From a checkpoint of a small transformer trained on Wikipedia: MLP 512 SwiGLU.
Each number is 128 + 32 x the weight over the matrix's rms, rounded and kept within 0 to 255. Layers, rows and columns count from 0. Numbers have three digits each.

# layer 18 MLP down (transposed), 512x192, rms 0.0606, rows 337-380, columns 48-95
127120078138137136060152141137150114148125167133089096152146174151098089169154134153128152086074173123096159136115127134104197146105135114101119
149116081106104142193093097103186159129123040138161145123166101094103100152131146040097142164211155118155120127137116093093138134142079088134194
114095147156082133149065196172129140137085153110151153142084055109090085177113163184115102108149158149120122172118143118125167102143087098126116
159170125151169176128151134192157151109130171035130093131139177149110158139166112140124185127110219176153095097062114090126149139090152149080102
124098155164140166150094129116148158064120145124103132136079099113108157140165118106139119118118106125132112147123106194158103148082083138127097
154207109111131152141122041129116098105129164159172116176143133181109096140139180072110128071080157123155125111137209142177081118215141100136127
115133084106129159071088193111149099122118139127089096113100114059110106112192137125121143167089137132141144136101109144123160162121187148127063
139135117139176119110091053131181174104173106183155124137130141081131169122168152066066081091110106166116112151147113086113110127153121095114092
134054141148127125174160178178138173179120105125119128162059091108102130139161145095140130098148128111137134097139175165161116154154121086149144
122114134073142123142062167159130112145150121164069079168102117116139079162144136154144115112110124160134076137093113160127076113108111111097194
117102095136156175096161094161113156189154115079163135093147091127088152117195106050178104136148164159114087128154113122071183116194094150145155
089132137128116140118175017147093098144120170130130101111124174129126116166179134111184160128156098126042167130113135105169117119119102148147168
107152099157137151161162154141095173164130144122088172133129099078131115137124175142120147042148133153085122113127161127117098145117092146064095
113107144075043163114149078173151117152100145106158120147087106128187114154107137159155166113116168128113157163172115092089155104103173089089145
147055107140126102082122099167143164122106114136114151107151144092104173131123153081111097150142128151008141147165122155158100108150161093080147
123077113109182152115152073167075152121064120158098145093140148086078083092114101197121092211081138141155089124095075089101162168140099156081185
156087178142132124130146138153088119112166115070113106127099065084127145172113155101099176086093120173153103134120117114137107112139092181131146
076132186093156182143134123096131119167148164130089101129131140094134170091185130119121187133169187092123132123168184132083135112165086139103062
139138124118155148121126018191121097102156145143187108120129093157170135093113102151117111171128091161112129091163107120113130079211110147146083
157079096155141147106113098097093150048154159153120132143080139116168140102147171139162088118121144147191120138138147115175116075164144141186141
116155062067150161164161148097163133102127150139119173109153101144111142100170148167124135130140071129188114169141170136136151100118116119102110
103110131133146120182171148086127138188083168146136130159113108154148114076144114112138144102150138202161188091180124105102035121121131168118097
164126169152186170126058170117118089100161162110087139098132149136096075143124121111142132139161072171107132118076113100142097150105140151191156
134150156131131089165141255089093116185132125119123133157094114103152175116158201150118080108157112098131094096094147121149058096141142144109186
114179104106109151118142108101128179085160189118189139060087126124153155104149103074184175175105069124115149134194125106124124171110167144174133
110149146128118142122144041091183177088115069146136146120167105177120170079055171140125123142075174122095082095088098122097172114136142127135136
149100152147143149071155115132137133153119127137141160095139185178100097163144147149193122123126113150204153109166080141085105164102142098155148
130152097105148149101048157077126129108198147073144181103122098139121121150146131109098122065119113099106128147111092154170138114093129127126138
154124140128103094090143097128148180149151100079086151102099121096120083140080140042052097136138142153117128117165096132105105071161143131131136
120084148094169164103170150114112130132130137146132104116159096165151136116094140090182122116221092185125120132110209115135055121124080168065164
103192093111093143113100085091142146108155101113162115138113153118139122175098143170070139146198111133093101146134123086122099117097226079105118
133114165124145123145116183113063139103096121144091128126214122135109161084176150177204131162159101090186123147168102131149142113111115146114114
131079108133080106135203078188168181169115144110108151141128088130155138087102070153161133127150149122139148124155124106176093155163049114138104
094118207138100098096180148137053163115143172142125114074166148131096100171119149119065073097165095139053117085161133166132147181099181106150133
125089081079101097121106161120090182146161131149149132113171141113077126117134148122101085143147172183170114143101118118161113113118203121116118
170133117154173120118086155074154099190156145109143111151080110089127150157153163056143135094142160076116184107124137101126145172114124141128137
137138110152081137106158097137166150131115114144160189080179110101113190067113089076137137108078097138115104109102136119141136124113121112135099
142136095094140145142078075094142163186140087088103133163095082166146163107147067155095105135124125124121172145175091133096146155140147145136070
140187094093125119111124082168127107133139095186158133161124130135164166093082090155194150096116134141125117082091120125148122111127167124133092
168142140082106134174155114126078080177096100127095085162123149149160182126146109055086105156165152087168118157102128117155181135167109150130087
172116121152153107147112177167182084091098168121200166168156110133115122144126113158147116167145104128123140079113143140112129115160100100121096
104126155116134092157159087077126163138117161091083098132079081192172120183089189208142079116151089085164166155132131112113098104145094131143162
116137146166099119119141104125056095119112100169159171136120192157118139143115173141115100060106134116032110103116143175133165109110157154131088
137079132136108111174133174107170045126124175180231123125130090106115167210092145102131157142099178139130156128142129146172139102163085120161166
# layer 18 MLP gate, 512x192, rms 0.105, rows 338-381, columns 48-95
147114123162084111144093076147112139101111094086115128151184107121132145119144099132107156192183110135134137039158168149128103123127139119162149
210131094152185117101114092128144099130118116138109119085138176121119121123179121154134097125092126124161161148102131145088114114144145149136085
175107078093092169141100138104111126168154086200141107143096065092096102155115124125108124154143137055120146112103157090123109132142118135112165
139109185162163139141094113184100086107102128160102108156088125089164129123196110134052098151083131114139125072169179206149179102122085107136190
144105130119125167099113111121182101064147145178192160122136134115093081174153122112089129156128121151088107085141121194158133113134146160140148
089139164091172102146145080152124103136118176156081117104109084121152150174159057103133143127051151085119157145135100102111138154133160144181079
108123130131143166152170108125103147063091120124157132127177097168152191121110146172168167092131101085129154117146140144157075121119155135179128
119121160135123145078079114183129116086109149093176130070112144154097124149079138123157168158158110162100153098205119157179136159107107169140137
128168137147108122181146097096089055122156075103135144179077129084114072187115097115142122135067082198099127131077128091089100142055140079148102
141103164083103200124127044080111169147148096102072114153149111119100166195120087148115147119128129124173130085145147172139126088109216126166109
177132127129128128127080115051133109066118121103106142161132135130133163083070135122107141131114076135181163114163112067165143121081117083113153
190067148181114147162182074170180100136135112166166138087116115040147092135116182179140122104126112114171126062134128110126147142139125166104128
148064138164100161152130108158112117121148143139113078147161153044117158152083164187154138113123191133145127164042132115168120151147154123062102
063128106129125090120159081133142115094075171145148109135107122141185160097109157139108123147093061160134127187139167158076117120122099132142134
179082158134144157155075100097140149160145082158116097179080208080139181123158092180090128151130113105079161124159068089070099132086139126068159
149134099119154115167174125174165130117154084122107109088134147139149125124115078103118120098088114131160117104120145146197134167165102152140074
142089111118155200136107126133096124059099108078180186114090110108109115040165155085145185114160114134142101124171067147118157164096178088122142
103134129171092161099109071147154129126198060120128133105157119139126144172082126146083077156142153099111116111118104148149074033203137113109115
116163168119137144154095156117156050115128127151085136135086195103127133106096130153148124115100125134176116122149119157090105140137155100192053
121150137074060172136154090095151139158081096108085178109154133131147113090165070102120144114147086108104135083115107181204148132096102164123094
116142134134140075127084127125157136124187127118159146090078112146166113099165203125105099104085107202132109144116123174152111141155111144132127
170063093135169143112140167084064096106140161156116108156165145118171122120148148151146190155122139097129095108150123106142149078052144145114118
120120185150143169108082145167061088137121121170111068100148169117088112103151116125105201152134124128135139159110110120121206114065127106128141
112153125185109155152157075136128140127144169116125136116134118085074143120137155061154122154194102099109110154105087100118146141125101148121142
144094137101148129167168152107216071136167178083130131135133082079059124089139118200142119080121116075145052105158087138184122155144079105152123
074118133136129143093125079151101094085163132188127101068092113161111110163128150100145136154111145135136085161117128071122149135109120131190172
186111103101133126154160110201180113121131180094142133099105171115119152106149137112102121077089156154112194115088182131095150107095114179119161
107111114169123175160086160144144142134107106133160136040104142118086113122123111148098152103121135092160108116083156075092094071092098152107142
098109141077110138101076124155116107076131088173150089080157177113076146125132141138129135173144099106158093114119131151094131035145116147168106
098099109128097157081148106164124081123167114146124115147145139127089126160169110132164088105091137138147147133077110160124125065135113093123132
124077032110139075118151138132137176117134112162091138089128128102072100104158145143135129109127119098140129154152145149148112133070147116143071
116165192152170104157129166097149151091107175176127059111087155138197152082100130143161079113103104124127149143140093101092127127158103164045122
123093133159172117149130065182146072088101130174109126155088185115122126128165107130183078156213101136143077127178156138123108110172095125103115
165079166134113162122128144131176093117158119136154125000146147080151108139073092124171054153134112070172089158163146142114132158089104137086051
150115128134141104138178197101088169111112066086108153140170116128148091121093151162164160128139147102142185113087114083157165144182125113068172
103158126151109119149137112151098086165123133166129101217116144156122133144174080091138115094143190162142157149114077122162109127102124140161115
148103136145150140141120179124107093175094141145102191072137075100140168108152164113111140115193080134076120181118081159101106132128121094133133
102131133146146128141139159170107117133108185107132107085139147134130110159086097109099102162138173066130145146231172099091113158163123130210198
119194156109069156170142145094113079149155131166104097181113146158091169123171086106161170116097156091103106103116146119132189186125159125103140
223099154153166117154123088131171122195148124124144118155101158107120199132126147168119126148176081075130103095107115115143096117134087124086058
134124165157102154138084029132155088124132081149095159126128100129109100137107105134085121155123088118128070144119127127097092101121135063123070
101153099185149091192106156137132155144124087129123133182150102126146122139108136091109121122125152147137172158094117097101094093124163090078125
172062094146155150172135131148104104139146064188194113163131116070157148162136110161132135140124068084166164169078113155095150117110134151183126
148100061086165190109124068093161067107099127078110171088089156137160175149106134139103127112152120078138167109091095146148077134130087140143128
# layer 18 MLP up, 512x192, rms 0.112, rows 338-381, columns 48-95
130109191129132085187080077093233147126123138128118133165150130132171150115110145083126150110195078146100110188146177098086054095123120142112141
140140110089129148091187152126127159109125083070125064159129142175131166098125079092105150099126099098132133133080149084108124144141102155116107
125091087098086224154099158153099097164172124148217104082150147142101141074091148123142079231135143165145087139122143110158095132142105122214133
105118074143101119105048130133167088126151082127080142105125123141145059106152084104112122054123080113157103153158074152124098126177181117152127
119205109117103113114128165095114095151180191129143133139138184137128107078147085143064131113164195101159129160141213102102123096177095137162137
112139153100114132099124160117145128162148139125148140113205088106131101129119104128145112173134140105127097187153081124088108146083096144169109
102065135165120157111094160157169113124151075152081125161115095095207049173182109083097084137129111115164123166142162113131106152112106140113045
133147163146159085118157191080116126143133073085086109123102195134131096128127099099091107134156146154105162137124124118117105165096125078130099
039108135125103149151193190117108157144055196106103139099099121127094198102125107126187112159160161096176130136137076177142061174128206155135161
114040173115147087106172041164085064174143142151127105153101117127177096165101129151106089144098167148193149137153142094164116173053061147197073
133181132186154123135143182163118137121126109086145098156078168133118120085126182130166123113038083172116130093184161100105150095135184124115142
144073072132091120105147008130131113075114089162120111129092244113097071058151098131113130192124131109137094120186195094125069140146172122128124
142056140151088093091154131138171224135152112128111080135168144129094070103111147108114145131205181132100178110156117110144126137060172153115188
114106092120100107152131131142122159184138095144124170099114178111108090139116131155084133100103145107180128116142145150121186184134109147109164
119174136156130144145094088131146070134167091116126080142189157167088167139143075166072128161163140162135124138094145137101140156147111072080187
140179164157116129100131148143178187098087150127144095149135108192176066112177123145099150074086140105198145170139165101137161097096172124093124
068188180092105070129108119141116110160165097132107073130064175188138067078112131101106150153097105150136113127110124189169183189140124176075090
142180114152133131134173104080122144103168177146112174109121133156200145119162094179108095172086210093146171110133126168119065140202110119168143
101061135168125101147153134094128142107123062102194212098109088090166152155065101160144140087127133143118031106105128127154063099106103121155174
112155125159100199111121116109084149104088122091141112126182122120153135078161152150120133149115111110125076092102160088152138141103086127133140
119130120034105092172112159121161141150190119125126101061138188141140075154121141188150170122102123097120118161107105176140114178159148140132105
114118128126181123079150084175113089111121093162127113148100119127172139151122107148112091104178061114123083103082141145064169135107142116109114
116118127191138145109150188087106171194108170124134122125191215106101108112147082140170130154171166199103058075089111110141143137116150094138151
071111132186129105091102162149129109133037100139069095169109131159153160129071129103122137168132117149123141091119108130111101174137104128099171
113154118131106059126134162109154078065082103147084057117129127133102171135109085126097136162082159070126094232099178202131112133108120140183149
144166104136107122098145128158140130114139061172152098139157112098069141074192127157102104134106098138104190144119096181135150170088203145093146
102153138118118095140142121169129195094115098152136147109186075111142162165133139120074159115183166140128160190119175170197152081141094113116068
149133161138097106174141190177154069139146090084118125148086166164074170130131119134170173118125133152171149110155078160121116185179085118122093
143083176126065124142090122103098162101118159125110083111115125090211091196143120055122159140118122159170087199142108156180121102184059123137143
165116123194123155114193111156144071155071109114148159081076092166085153057149107098146148161088103159127121135129126139106174113166065181153204
095093088119145094158125137072109108183100162160128131144174127168160133142166088139091151066089104123090102116083117103094160111128152147176165
140079115144103141130153139075086104095184084145107137155148122136107125161134165121126146130123096085173117117116113148138112130169092147102142
151143088150093127151085086176110127131153116140093156167122122135153118106110156098049097137130121092103147098095152087093088159112135171162049
120137181130126112088167123161151195160058089133105088123173147093117056110134111148095194060152146103134088089160131108086123126136113170113113
194093145127122177105136082124087186119119121098185158138105097110172097171155139084176153122120134114056187099117138191025148138141124173168175
151105133127141104098068131151119122125109108153133072167114133143165075156136136139115114120120137139056169119148121119150139120148174145126134
128154142151114084133145159214110195078143175084139171131145206179112177094116119155179117137119172132139128154157139188158145122158099129087068
193142059103130111101090125098116091136115181080167111143120070123120124107142168169151086083132173118144110049143106124077154147137088134153115
104142158148139096127135204152135212165110123115176163170124150119139110141102198157123137117076129171143146152156098129128092153159171144088147
131081164131110119137106105120150072116108076100143153088128123129113108113135106108139057104137166152129091112087088129118158114131106126080137
138079169168139091172186131147150130122075153134169131166153108187129129184106145088133167059171134150099182139101149118158130116111074215131160
143113110104112129210160155170135194121142156095113105145117041107121151116201068150152086155147115121122152119183142118129105123158125126149155
116139111197148164175112167115099120104107175161172021038102139126020209151101120159161099183113146158161097208126195172171138166152111123153067
137131129140202167153084146153121085132102160108104129177138118156103122153126069114131150143108126144110133123181137122148059130146170158186126